Each number is 128 + 32 x the weight over the matrix's rms, rounded and kept within 0 to 255. Layers, rows and columns count from 0.

# layer 3 MLP up, 384x128, rms 0.28, rows 297-323, columns 0-127
[[212 175  68  72  76  67 145  74  99 111 126 171 109 183  67 145 126 152  69 141 156 150 151  87 169  62 109 131 111 109 139  64 125 112 129 157 161 135 117 128 110 135 172 186 116 111 116 156 120 158 172 142 101 123 160  82 152 162 101  94 102 160  76  96 163 155 130 150  94 127 110 148 103 167 125 189 145 120  92 174  75 132 159 144  69 111 121 151 119 148 116 170 140 111 162 143 123 144 148 147 178 120 180 144 140  67  87 123  88 125 113 162 149 165 131 163 142 124  81 191  91 126 111 120 119 146 153  90]
 [139 189 128  94 143 115 101 149 142 110 106 135 195 144  93 144 155 211 118 151  58 174 146 115 123  98 153 151  84 163 183 178 152 121 102 137 167 158 131 122  84 147 128 106 122  73 135 107 117 121 120 100 134 156 134 140  66 127  88 125  85 125 109  75 169 130 103 107 139 133 149  64 109 189 116 180 182 127 176 119 146 130 137  98 140 126  98 126 153 148  64 119 174 118 174 135 171  86 114 191 111 126 161  64  94  99 171 127  91 120 115 133 109  99  67 124 174 100 137 133 124  92 128 141 140 164 138 170]
 [113  99 178 154  84  97  91 136 144  84 163 138 109 134 103 138 159 156 187 132  94 132  63 133 137 122  81 170 186  97 116  86  69 143  98 195 179  91  92 203 126  82 101 109 116 127 177  83 137 153 125 132 137 169  59 150  98 193 164 160 132 139 108 113  85 148 140 205 178 106 147  77 157 190 134 127 144 159 119 159 105 155 158 157 221  91  87 106 171 131 144  96 131 119 132  36 121  90 149 115 128 148 171 164 173  90 133 117 104 145  74 100 136  89 126 120 104  85 149 153 148 109 165 179 132 108 120 114]
 [164 141 109 157 158 133  94  90 135 167 139  91 132  48 169 149 106  71 162 139 129 185 182 115  53 124 164 144 130 105 190  89  85 128 131 159 129 100 155 132  82 125 193 157 138 116  84 159 144 130  90 140 176 190 103 123 142 133 102 144 165 152  75 159 134 116 114 145 115 134  96  83 114 111 133 127 132 147  83 118 129 168 189 197 121 165 102 101 107 189 166 143 139 149 118  93 157  69 134 108  33 128 138  76 135  75 119 122 180 102  94 126 129 169 147 147 109 131 121 188 128 138  63 139 175 146  86 171]
 [186 134  83 127 139 135 146 107 133 126 167 181 123  85 133  93 101 114  94 123 144 170 141  89 118 151 110  92 140 130 133  90 181 103  89 108 101 118 134 121 171 113 152 103 145  46 138 179 134 124 107 135 158  88 111 169 143 155  96 113 133 143 131 135 109 130 185 100 124 125 115 126 143 208 188  66 182 170 123 147  92  61 135 138 114  84 150 122 165 141  92 112 107 148 107 135  80  98 149 143 108 124 176 160 110  84 174 156 123  68 134  77 119 156  88 167 189 134 118 148 146  87 107 136 112 151 158 152]
 [107  62 145  80  87 142  96 105 143 163 147 173  96  81 150 186 131 133 148 132 161 130 113 122 136 115 171 173 175 174  91 142 111 112 117  95 162  35 117 117  83 148 107  93 104 173 134 104 136 145 153 149 103 107 129 177 146 157 128 144 150 142 207 118 196  93 147  97 113 119 125  85 148 160 163 154  60  94 103 119 114 111 167 115  97  98 129 130 133 100  95 145 118 130 161 117 124 167 157 110 101 135 115 116  46 147 128 110 123 162 163 131 122 126 120  79 150 155 108 147 143 118 132 110 126 110 155 183]
 [103 109 179 163  77 103 112 169 116 116 128 141 105 184 178 162 119  94 157 132 142 151 110 108 154 160 169  94 117 115 137 182 125 142 110 137 118 141 165 168 107 112 123  73 120 133 112 158 135 114 147  99 163 100 140 145 177 105 190 130  66 121 172  80 143 160 118  91  84 175 109 107 120 107 178 155  86  94 159 137 201 131 114  94  98 133 111 176 125 151 118 123 143 108 147 115 156 140 135 126 115 155 147 143 107 124  64 122 111  78 108 137 148 112 134 124 136 114 126 151 152 136 106 143 138 130  97  88]
 [103 121 130 150 110 123 112 129 177 109  69  74 124  95 160 122 156 113 104 130  89 129 166 108 160 141  32 124  77 124 112 150 182 124 139  88  79 149 123 180 128 112 125  69  90 105 157 155 196  64 102 164 156 146 114 111 123 163 151 149 128 159 141 150 194 149 129 148  92 172 166 117 129  97  94 127 126 115  83 100 146 104  98 116 188 102 186 124 147 123 165 122 107 134 127 149 104 170 148 133 130 105  91 107 162 134 156 138  94 175 147 110 155 121 109 125 158 124 158 131 137 101 123 116 118 144 100 118]
 [160 111 133 113  92 128 167 132 109 173 124  98  88 115 160 138 114 140 146 136 119 130 156  53  87 110 132 106 160 173 129 133  95 155 157 146 179 108 147  92  80 168 153 146 132 123 123 167 135 119 122 187 151  95 140 114 192 107 105 141 133  86 112 135 120  82  85  65  98 165 142  60 150 190 171 147  94 154 147 120  95  59 134 115 116 179 145  96 168 127 127 109  73 152 161 135 144 151 121  97 106 133 105  37 124 113  89  95 168 112 153  92 120  80 111 184 147 156 135 113 115 194 124 132 179 111 204  95]
 [142 122 142 154 105 166  91 123 112 153 145 170 125 130 137 104 123 105  99 172 151 130 172  72 146 101 171 142 158 104 147 151 136  82 120 139 113 127 109 109  96 195 160 131  89 206 131  99 161  64 153 179 100  82 128 111  79 196 148 136 116 129 159 111 134 112 112  91 122 144 119 111 145 102 109  82  76 107  71  79 122 137  77 179 137 108 121 118 100 130 168 159 202  62 141 149 111 132 122  69 126 136 123 114 166  52 123 151 106 128  92 134 154 175 139 166 126 135 111  95 171 199 102 117 163 107 157 114]
 [135 148 160 143 175 188  99 118  76 140 120 148 126 105 139 106  74  96 168 109 146  99  96 111 121 216 128 122 158 137 153 109  54  62  71 204 106 130  66 110 113 108 159 104  10 153  99 137 130 163 192 155 152 105 108 123 112 204 144 185 135  79 119 138 150 149 118 171 131 158 105 140 117 202 119  92  86 152 142 141 115  90 110 123 136 114 145 155  95 124 130 143 166 137  63 178 116 104 128 124  89 121 148  89 131 133 153  81 130 194 153 133 137 125 152 136 158 123 131  86 161 113 180 152 132  75 137 125]
 [101 106  58  97  90 115 115  91 166 113  87 148 143 165 141 138 103 158 124 146 138 130  75 135 108  70 152 102 127  96  88 117 127 177 109 136 164 126 100 185  93 194 164 148 158 107 138  97 149 105 156 111 145 174 148 139 112 147 117 138 162 176 130 112 113 131 121  93  90 159 157 111 165 105 164 121 116 111 129 112 165 165 144 127 132 117 101 142  95 103 167 183 199  97 122 101 170  75 112 107 155 175 163  70  95 114 137 168 128  91 153 118 131 134 143 112 155  96 131 178  82 145  89 115 226 106 154  89]
 [ 81 117 176 165 106 184 136 103 134 118  71 151 147 149 113  99 106 130 115  72 106 119 118  98 129 120 156 135 134  83  77 138 112 112  94 128 186 145 154 132 124 182 109  74  93 167 120 125 173 214 144 206  86 123 101 156 124 178 125 172 162  84 148  95 103 166 141 167 115 159 134 119 122 121  95 116 191 162 149  89 103 125 140  67 108 197 103  90 127 146  96 183 106  64 145  96 114 122 101 183 173 160  69 142 150  95 114 147 144 150 148  73  83 106 125 112 168 107 101 158 135 131 118 160 123 113 105 120]
 [140 128 102 163 102 234  84 144 139 131 158 106 150 101 143 110 101  89 205  80 140  78 128 157 188  47 104 154 125 112  70 124 123  97 146 154  82 128 122 119  99 194 107  86 146 153 123 110 188 163 146  82 128 117 103 120 120 122  96 137 196 125 162 100 103  91 153 148 118 136 146 105 155 138  81 175 100 153 105 127 111 126 132 181 148 120  66  90 116 115 168 120 124 114 140 130 135 132 109 112  98 134 126 128 145 144 159 136 128  88 147 160 147 152  94  98 134 142 176 133 114 144  81 160 179 138  85  59]
 [154 130 112 114  91 144 126 128  95  87 100 131  96 143 100  53 135 207 115  92 129 115 112 120  80 146 160 135 143 167 231 177 121 155 134 112 129  99 145  96 121 100 127 154 132 137 187 143 112 181 158 135 144 179 115 148  92 118 183 132 107 142 128 119 136 110 145 127 113 134 112  63 111 106 141  82 120 153  92 136 145 121 159 134 101  88  91 121  99 135 137 128 128 101 163  66 124 163 132  96 125 133 132 142 151  59 138 129  87 120 178 164 161 122 158 110 123 131 144  75 156 175  71 111 130  84 135 177]
 [137  67 159 151 155  68  29 112 100 122 245 105 105  57 143 134 109  77 181  80  94  72  88 151 197 140 151 140 158 117  91  85  77  81 140 114 147 138 129  80 156 141 123 139 130 218 149 110 141 112 175 107 150 173  90 136  98 152 151 112 157 114 156 143 121 200  82 208  96 101 132 168  94 128 142 125 203 139 142 155 126 132 141 107 161 104 155 115  87  88  96 112 161 159 140 134 144 139 138 150 166 154 169 113 131 111 114 156  87 130 139 107 134 131 120 115 119  40 111 144 204 113 153 139  58 133 165 157]
 [133 117 159 104 138  60 146 178 109 133  65 120 129 124 134  98 193 142 126 151 111 142 110 102 159  89 124 199 104 102 100 182 138 128 147 178 140 114  96 149  98  65 154 109  53 131 117 216 137 100  73 149 117 118 141 155 137 126 126 102 145 101 157 108 111 139  80 116 182 100 134 136 135 205 129 132 171  77 136 105 151 104 165 134 115 188 168 113  98  45 139 131 137 159 117 120 149  97 109 158 155 131 124  66  84 124 186 124 164 114 142 130 143 124 152 194 130  84 142 169 113 126 117 173 151 146 108 197]
 [103 136 158 170 148 159 137 110 118  92 138  77 101  99 129 153 133 119 165 120  91 157 102  90 119 160 205  86  97 104 133 128 154 141 158 125 106 141 117 197 129  93 137 129 120 208 121  95  95  91  85 127 121  96 103 147 149 137 151 133 128 110 143  98 131 136 144 119 147 145  92 215 128 123 166  98 109 160 134 133 174 125 106 142 127 167 114 118 116 102  63 156 129  96 147 108 131 145 154 161 192  90 166 101  87 130 181 158 132  89  72 133 127 109 140  74 129 181  76 150 157 151 105  88 148 136 124 151]
 [144 168 168  95 129 103 160 113 115 149  97  46 108  98  83 111 110 132  90 152 133 201  65 130  70 115 118 101 155 141  99  88  97 152 186 161  98 135 102 105  91 142 133 146 144  99 141 107 108 163 147 112 106 116 114 114 174 167 178 172 131 153 140  86 149 148 159 169 147 113 129 174 150 106 127 126  90 100 192 134 112 134 105 102 173  96 182 136  96  92  94 114 174 101 148 121 184 109 132 142  96 145 136 116 135 105 137  94 156 166 140  75 142 124 145 133 134 180 154 150 104 144  86 137 160 129 132 143]
 [128 139 164  90 137 157 175 101 175  68 125  96 105 101 164  61 149 100  96 106  96 174 129 159 170  97 167 161 103 111 152 128 136 111 156 133 109  96 143  80 107 128  99 144 152  96 104  95  82 115  73 156 126 163 147 141 135 105 130 148  81 167  82 176 124 122  87  84 156 150  55 106 135  78 182  41 120  81 115 128 126 107 190 157 118 149 130  96 138 141 154 120 161 100 128 115 122 173 143 144 149 122 139 162 161 130  64 179 152  78 146 153 113 119  88 157 156 142 164 179 126  95 126 155 145 161 187 125]
 [121 136 173 146 150  99 136  95  57 144 123 222 113 171 124 132 153  90 156 101 150 139 144 132 192  90 107 154 141 111 121  27 130 117 121 140 111  69 177 130  78  99 118 118 109  96 156 136 180 206 106  87 119 160 102 147 192 173  96 120 150 128 163 118 134 206 104 182 106 112 150  37 109 141 123 148 129 167 110 172  80  82  95 137 114 169 122 113 103 147  94 127 120 133 173  78 137 114  90 129  98 146 127 113 120  80 176 168 184  89 113 122  78 119 144 154 191 105 220 182  97  98 137 176 102  99 103 139]
 [135  70 135 117 119 113 146 103 151  74 166 145 177 128  95  71 114 106  95 127 106  65 161 234 165 114 127 171 104 134 155 138 130 159  56 124 117 126 118 124 115 139  97  98 121 147 215 137  65 135 133 157 109 152 121 127 146 168 116  77 141 106 182  79  96 136 148 146  84 203 128 100  69 153 155 118 150 176 178  37 176 161 149 143 111 145 132 176 140 165 102 106 129 136  80 158 132  93  62 117 156 167 151 180 134 144 103 135  77 129 134 101  84 134 173 134 147  99 103 129 138 157 171 188 158 105 107 105]
 [121 155  90 152 120 104  74 117 112 115 106 121 137 120 123 113 130 160 143 163 164 186 161 180 133 152  98  93 188  89 154 103 161 107 123 165 164 168 137 166 148 131 130 135 138 103 132  78  55 118  91  96 124 152 136  89 136  94 116 163  93 198 126 150 150  68 113 156 100 116 119 124  77 126 133 150 161 150 112 135 132 101 100 101  81 130 122 165  76 120 167 142 137 118 111 106 174 181 158 136  94 148 135 141 183 164  99 140  84 113  80 148  91 121  71  86 189 118 119 199 115 135 129 138  95  84 118 155]
 [152 154 197 170 107 100 146 103 152 127 105 136  87 152  88 110 103 115 159  79  92 149  46 202 131  96  67  74 202 111  95  83 143 100 100  90 186 115  91 171 130 174 184 146 113 173 137 125 137 117 181 174 182 157 166  96 131 124  53 144 117 103  98 121 114 107 153 117 137 159 115 122  90 112 117 155 116 106 139 130 129 132  84 154 117 159 151 144 109  75 117 163 138 146 145 148 162 161 109 143 150 163  86  77 135 164 156 105 137 106 137 122  79 126 103 163 156 167  97 119  28 155 154 103  93 126 112 130]
 [153  91 128 139 138  87 121  84 147  96 103 104 136 160 142 105  67  89 121 131 103  63  91 123  63 155 152 163 112  90  93 124 160 145 107 151 210  86 105 183  67 170 147  94 111 130  72  55 147  85  90 152 114 106 193 157 140 136  78 165 140 184 145 111  93 190 116 135 134 128 144  95 132 119 139 122 155 185 162 128 111  71 108 115 131 158 175 163 165 135 205 110 108 185 126 128 167  89 132 162 131 183 181  98 136 101 133 109 154 119  91 101 144 112 117  79 153 131 157 164 190 123 175 114  91 117 163 128]
 [137 104 128 109  92 132 158  92  85  89 138 144 104 113 147 185  79 164 119 130 143 128 133 110 136  95 117 113 150 101  77 141 168 137 116 112  68 107 104 135 126 107 132  53 180 196 193 188 151 103 192 144 160 103 154  94 111 129 146 158  88 172 110 182 132  96  86 122  97 141  92 173 142 116 141 153 118  90  69 103 129 114 138 155 126 136 113 147 102  75 142  85  87 125 157 138 138 128 120 195 146  49 183  61 112  99 184  53 109 103 154 164  95 119 132 174 157 149 134 170 101 168 127 123 113 155 171 123]
 [140  67 115 116  99 137  77 140 111  73 127 171 103 127 150  95 134 197 162 158 138 107 181 137  90 103  72 152 118  83 110 130 130 158 159 220 138 162  77 100 108 133 141 146 149  85 150 161  80 191 139 145 127 153 124 116 169 151 112 106 142 127 130 154 128 134 142 173 106 153 150  78 137 120 126  86 205 107 144 122 113 119 166  67 134 146 164  78 160 151 144 178 201 116 137 139 130 139 103 127 146  97 103 139 127  71 129 177 116 112 118 155  54 139 151 109  91  80 135 173  94  36  71 103 128  88 188 182]]
# layer 3 MLP down (transposed), 384x128, rms 0.347, rows 297-323, columns 0-127
[[122 132  98 126 106 198 113 101  93 159 130  66 117 113 127 107 154 103 139 118 114 131 119 133 136 158 145 124 158 158 143 130 137 185 164 157  84 161 129  83  87 155 171 160 188 112  74 101 173  90 153  87 192 134 145 130 146 129 167 121 117 115 138 133  91 110 173 139 137 141 109 119 145  87 154  77 128 115 138 110 178 133 155  35 121  88 124 148 175 142 111  44 110  68  94 131 123 145 133 128  99 161 109 157 136 140 119  64  84 126 150 101 156 101 126  80 131 144 114 165 167 142 166 129 128 195 121  92]
 [138 109 127 164 125 107 132 172  77 136 127 102 183 124 144 157 138 121 164 136 122 156 109 165 167 114  62 155  98 126 120 153 134 101 127 123 116 130  78  74 102 148 103 140 165 102 122 127 180 119  33  91 113 134  47 109 147 160 131  91 128 176 122 124 116 162  94 170 175  72 115 141 139 147 157 138 141 123 165 161  77 116 137 181 128  91 187 125  50  93 164 119 180  75  95 134 169 137 122 114 163 114  87  82 133  91 166 121 166 116 129 110 138 170 133  79 158 126 124  95 142 153 107 181 143 144 108 128]
 [108 121 135 138 159 120  97  87 119  87  69 110 196 105 166  87 107 155 129 117 106 142 160 149 151  49  76 150 203 144 124  90 145 116 127 169 182 201 111  64 101 131 112 153 118 126  97 119  84  79 122 126 101  88 173 196 102 174 121 139  83  99 129 184 147 121 178 118 139 137 155 137 106 144 152 111 142 151 155  90 111 175 124 109 147 132 152 134 100 179 172  68 160 162 123  62 117 154 158 231 102 184 116 102 125 104 111  50 153 152 107 153 156 125 174  91  81 140 174 159  81 108  98 122 176  69  78 128]
 [134  44 144 159 142 162 133 187 173 198  67 146 123 148 174 121 146 148 141  85 129 115 182  95 154 152 153  82 128 163  89 203 204 176 120  53 141 191  67 145 136 133 153 120  90 124  88 110 111  67 129 139 143 122 102 108 162  98 228  96 210 120 173 120 143 104 111 127 115 169  83  35 116  85  69 128 101 135  84 116 109  94  94  98 131 108 108 118  99 163 179 117 120 149 149 173  79 106 146 141 125 146 132  72 161 120 134 117 197 135 122 105 170 143 168 112 146  95 121  86 115 112 130  82 154 144 119  93]
 [140 135 117 130 148 156 106  93  87 140 127 134 123  98 104 115 119 138 137 135 150 106 118 132  97 115 107  80  56 108 142 111 118 132 130 122 102  92 144 168 139 180 183 113 237 125 190  82  77 180 128 152 164 170 132 115 115  97  68 113 128 122 179 183  85 156  97 112 164  97 145 150 121 104 121  68  73 151 139 142 132 181 138 112 135 145 155 109 120 150 127 125 117 116 104 133 118  98 138 119 145 126  79 185 178 135  97 114 131 166 128 154 113  88 129 145 161 126 101 152 104 142 138 140  92 137 154 131]
 [128 150 149 184 160 124 169 125 129 122 150 100 160 148 199  90  57 164 124 150  99 123 116 121 103 122 125 118 103 143 190 121 141 128 135 133 118 128 136 170 145 126  87 110 161 121 113  62 163 139 125 164 175 112 116  70 113 141 198 162 124 129 138 112 108 104  83 117 158 120 153 116 130 119 156 152 126  84 138 133 134 173 158 143 101 124 112  54 105 158 176 119  87 120 144 129 115 179 104  60 130 119 135  70 150  91 121 183 155 138  93 164 103 114 118  94 147 121 132  97 208 112  98 128 137 108 103  59]
 [124 152 122 143  97 127 113 143  73 160  93 129 163 156 113 124 187 123 148 182 130 180 124  97 129 121  93  83 104  99 113 119 196 116 153 114 120 128 132 145 133 151 183  99 114 132 114 152 109 159 135 148 142  86 128 113  98 163 147  71 180 176 144 134  76 132 124 147  89 116 129 147 127 133 128 141 125 136 156 176  99 134 136 123 127 159 109  98 122 139 132 125 121  61 129  73 162  96 143 116 173 141  90 139 147 148 147 141 138 135  93 113 158  97 122 118 146  95 120 146  86 121 101 192  87  97 126 119]
 [149 134 120  90 141 145 120 145 133 116 114 189 129 103  70 131 104 118 111 126 164 136 154 121 136 124 118 117 169 186 138 132 191 119 143 153  88  99 122 113 128 102 159 141 150 170 114 160 116 124 136 102 100 100 125 127  95 175 123 106 144 108 107 117 119 128  73  97 149 126 101 144 160 121 130 106 167 148 148 134 130 156 132 106  95 110  62  91 147 102 111 147 130  97  93 168 127 104 138 161 115 144  90 129 110 131 113 131  90 155 143 138 164 149 139 155  78 164 115 144 149 151 136 112 117 162 156 114]
 [ 84 131 122 113 169  72  61 154 147 160 108 125 160 203 118 159 128 119 139 129 152 195 127 118 131 130 131 176 125 153  36 127 158  66 113 180 145 141  95 146 116 105 128 139 128  94 117 175 147 153 131 141  99 156 156 104 163 109  98  98 158 214 173 117  85 109  76 115  28  79 131 134 109 119 156 169 160 135 149 142 116 115 105 118  86  61 103 118 154 151 168 128 126 129 187 108 170 162 125 127  88 164 115 187 108 113 103 151 125 169 103  96 121 163 118 107  88 153 129 125 108 125 109 150 142 152 102  59]
 [160 113 139 125 174 194 149 117 150 101 161 121 138 148 141 106 124 145  99 139  73  71 117  54 165 129  92 108 126 123 112  87  98  91 123 147 153 127 130 241 135 135 129 156 118  88 104 142 154 125 195 204 143 102 200  26 113 126 152 161 142 143  91  99 150 144  73 165 101  77 145 105  53 130 192 195 165 120 127 128 180 169 115 153 158 107 125 153 152 110 171 122  99 144 144 126  71 114 121 109 166 118 109  99 150 142 123  74 128 133 135 204  99  81 145 136 151 103 121 110 108 117  99 112 109 108 113  66]
 [142  85  74 140 137 126  81 133 133 113 183 121 178 149 105 171 110 119 116 136 173 107 151  36 103 171 151  92 135 121 132 114 186 134 177 131 122  99 109 149 125 152 168 133 154  76 203  80 106 153 132  91 158  92 126 193 143 128 116  69  89 129 124 151  62 134  34  88 150 153 132 177 134 146 160 136  91 149 180  94 102 171 143 102 177 114 120 147 137 186 142 151 122  58  99  68 139 139 117 157 106  91  86 149 100 137  97 134 167 153 126  90 126 156 126 109 118 150 125 138 143 158 110 106 147 147 128 135]
 [101  69 162 126 234  92 146 134 164  82  78 108 137 131 147 130  98 167 119 169 100  34 165 133 141  99 156 177  75 126  89 143 136  73 109 128 199 112 107 162 146 220 121  80  66 163  86 120 105 130 125 129 128 181 109  88 123  70 122 145 159 150 111 181 130 134 164  93 163 106 136 143 121 105 137 146  83 173  84 121 145 136 106  73 145 121  94 103 156 127 140 148 117 160 207 165 156 106  99 165 176 164 152 177 158 149 104  94 146  78 117 178  95 135 145 125 146 163 108  82  55 113  68 114 123 118 103 189]
 [141 117 150 130 121 183 186  68  66 156 188 102  87 115 114 157 116  98 143 196  80 113 164 141 111  92 118 241 127 123 127 121  84 136 118 106 159 169 121 112 106 162 145 158 123 158 170  95 158  78 179 103 167 149 171 143 133  83 105 173  80  98  95  41 101  85 154 158 169 125 103 119  82 162 103 115 128 131 139  85 164 154 123 140 158 166  94 111 144 113 114  91 114 153 165 172 144 159 126 138 112 125 124 186 119 126 132  69 121 106  93 210 113 100 145 169  82 128  89 111 111 107 153  98 102 164  98 129]
 [133 136 135  93 170 148 137 175 126 148 133 134 116 136 123 129 117 103 103 122 135 140 106 162 110 126 119 126 171 200 108 156 143 100  71 196 145  90 136 132 143 109 152 120 139 119 150 114 130 180 140 157 155 116 102 144 137 107 145 111  63 103 132 149 136 141 103 170  96 110 118 128 103 132 187 146 110  95  72 140 115  76 189  96 160 126 194  91 114 117 151  96  83 126 132 107 129  71 123 153 150 132  91 136 113  73 147  80 164 158 150   5 148 170 102 181 162 115  46 111 154 171 121 127 103 165 150 155]
 [169 130 130 189  92  73 132 132  83 115 103  80 113 107 145 141 141 168 126 140 145 112 149 124  90  93 114 112 127 126 168 206 131  95 107  97 127 161 143  71 136 104 126  94 195 164 147 129 154  87 135 156 170 138 126 107 106  64 143 147 137 123 113 123 125 106 188 155 139  95 114  74 127 123 125  83 159 190  94 148  93 166  79 149 206 102 133 144  91 107 130 116 124 129 132 146 111 133 164 110  86 118 171 151 127 143 114  69  88 118 112 133 136 137 151 142 210  87 169 126 158 114 135 153 121 172  88 131]
 [119 165  90 154  99 104 140 132 141  88 118 189 115 208 186 168  96 197 121 116 115  98 118 128  97 139 122 108  74 105 104 147 106 134 133 139 152 145 145 141  86 128 138 110 119  46  64 150 185 120 142 212 175 128 110  87 143 126 145  75 177 119 123  75 133 154 131 197 126 108 150 156 133 185 149 180 147 136  54  95 123 130 150 126  96 110 155  81  94 135 153 114  89 181 155  86  80 108  94 132 171 171 113  91 160 121 104 175  75 118 125  61 139 163 115 126 191 142 102  90 129 149 101 121 118 101 155 150]
 [161 101  47 126 118 123 116 144 119 174 162 139  76 141 132 156 150  91 123  93 149 139  91 174 111 145 107  66 165 130 202 103 151  96 138 113  95 141 169 115 141 103 160 138 225  94 163 161 105 103 198 124 155 125 150 135 152 197 150  92 176 150 154 130 163 148  82  62 106 116  60 140 106  83 146 141 132 147 120 170 109 156 132 150 147  89 131 176 145  98  85 149  91  97 144 108  62 128 151 156 119 123 101  97 108 126 145  78 117 103 173  96 164 117 144 126 175 152 129 153  90 114  95  81 107 115 105 147]
 [153 198 136 141 139 130  86 148 133 120 111 126  93 105 109 159  90 118 114 111 134 156 156 168 149 188  94 174 145 151 158 147 109  92  73 117 167  88 163 130 109  87 129 119 184 109 104 136 160 167  84 162  96 137 117 144 147 136  80 124 132 138 160 148 123 105 144 134 151 134 177 111 144 118  71 171 134 108 123 139  73  88 142  94 133 110 136 143 114  95 144 136 180 110 121 141 151  63 139  74 104 134 110  77 170 102 153 143 157 105 154 122 148 148  94 176 124  87 114 115 114  62 154 113 153  87 149 144]
 [142  70 138 159 127 175 110 135  70 126  98 123 101 137  99 138  55 124 112 106 147 101 156 104 140 137 172 126 164 120  99 174 123 123 121 183 140 103 123 136 139 179 157 122 169 185 126 109  83 113 133 101 144 169 132 142  79 137 126 128 143 118  88 125 120 156  29  82 127 154 123 133 150 178 125 120 128 129 140 119 152 162 110 157 146 124  99  77 138 131 140 148 125 133 174 151 154 141  94 118 132 171 139  96  77 136  85 133  89 127 138 178  99 163 120 147  67 100 139 128 184 101 158  87 148 161 113 106]
 [134  93 127 141 146 126 111  96  78 165 165 129 121 149 141 210  59 133 183  89 156 110 113 155 132  75 129  58 102 113 147 106  89 135 158 114 155 124 143 153 155 147 130 108 177 160 106 150 148 114 123 121 146 119 103 140  85 105 132 192 178  83 155 169 109 151 119 141 114 144 177 156 117 151  99 154 169 100 141 146 139 150 140  88 143 101 161 123 129 131  68 152  85 119 127 135 100 111 136 107 141  79 116  99  84 127 156 162  78 143 120 137 134 109 126 169 123 128  91 135  94  87 121  91 138 164 106 152]
 [ 91 109 131  60 178 109 153 107 164 111 111 181 151  78 148 154 154 147  88 148 119 107 131 133  72 196  91 109 139 103  93 201  87 116 110 169  60 116  62 111 136  78  73  93 115 127 172 146 146 179 191 137 161 131 125  98 125 166 191 144 165 152 127  91 234 130 143 111 136 116 101 100 129 164 165  90 132 114  66 121 107 137 132 144 115 104 114 140 181 122 176 168 127 115 134 140  86 156 129 163 119 119 156 158 111 118 143 144 140 155 174  53 111  83 127 160 110 139 135 102 154 142 121  82 137  69 108 140]
 [ 85 107 102 132 104 171 191 143 146 155  80 132 124 145 150  95 168 138  68 165  99 114  57  93  97 182 130 130  81 147 144 116 121 133 128 102 148 151 133 193 142  93 179 134 137 162 138  84 163 112  96 142  61 120 182 174 110 133 107 102  92 116 113  95 105  89  52 120 134 179 121  92 111 140  72 153  85 157 103  98  92 164  95 221 164 122 165 152 137 101 148 216 117  98  98 103 164 114  96 131 113 117 177 131 140 145 130  91 162 132  57 164 174 156 179 144 130 106  90 159 157 178 126  86 108 136 155 132]
 [ 58 167 138 185  98 162 163 116 107 116 146 152 120 103 109 129  88 123  66 175 131  97 105 127  98 114 192 116 134 143 120 142  84  91  90  95  52  78 155 118 114 173 106 154 158 143 139 164 178 110 140 140 134 119 134  83 129 142 137 118 126  90 162 117 128 148  92 127  65 158 148  87 186 186 125 192 140 171 134  88  90 170 176 132 157 173 115 145 184 155 133 116 126 101 104 159  97 160  72 145 134  98 157 112 125 160 160 123  82 130  68 138 117  96 126 119  86 112 132 156 192 114 117 115 108 123 171 117]
 [123  99 116 120 119 122 168 142 140 125 139 132 108 108 141 145 114  93  77 141 151 149  99 210 116 160 150 195  67 179 118 153  78  87 118  88 111 142 169 111 169 139 139 102  76 167 108 159  99 166  71 126  91 158  98 131 113 140 177 134 191  69 123 131 113 146 179 165 134   6 130  65 176 161 143 121 150 125  40 168  96 140 121  72  99 141 156 138 108 147 174 120 133 143 161 114  60 111 159 145  98 121 150 117 119 116 147 149 169 145 125 168 129  72 107 101 154 108 158 132 139 162  88 128 158 125 122 100]
 [135 173  95 118 108 120 113 105  95 130 158 124 132  89 205 112 156 124 115 144 165 142 121 106 149 110 105  16 181 119 181 142 111  77  91 148  94  93 136 163 133  55 171 194  84  99 177 122 139 165 128 127  89 113 141 108 137  71  64  71 116 165 154 196 123 119 142 159 222 161 131 109 176 126  74  95 128 102 202  86 119  67  68 160 137  85  94 178 129  88 172 169 172 138  51 118 137 161 124 131  95 140 174 156  91 192 139 120 158 142  23 126 116 147 114 200 148  79  94 149 132 177 164 139  85 155 138 149]
 [100 123  93 136 103 197 144 135 147 157 154 175 166  55 127 109 159 110  41 169 113 134 113 124 187 169 113 165 170 103 166  72 176 158 121  98 145 122 117  89 119  81 120 116 108  74  56 140  72 150 140  82 115 131 137 205  91 182 178 141 109 124 158 158 104 155 154 149  68 154 105 156  84 115 134 131  97 140 126  64 150 100 197  89 113 126 147 160 160  96  94  94 100  93 123 115 111 117  54 162 179 143 133 145 127 164 106 113 152 121 122 142 123 117 154 140 112 124 122 202 149 167 124 171 114 122 138 116]
 [142 175 126 161 147 126 188 155 132  57 112 160 149  97 154  96 174 134 130 125 141 117  75 125 125 178  77  68 118 123  72  64 108 118 113  89 121 130 143 133 165  79 136 148 141 103 101 142 173 125 157  68 154 131  94 169 177 115  46  75 134 115 167  63 147  91 221 160 160  93 157 100 118 167 133 126 137 141 123 129  88 125 198  67 149 114 179 131 139 177 139 192 203 123 104  76 101 101 135 133 150 128 123 175 109 124 104 148  85 130  53 103 137 153 159 165  97 121 124  63 134 119 141 142 129 151  86 173]]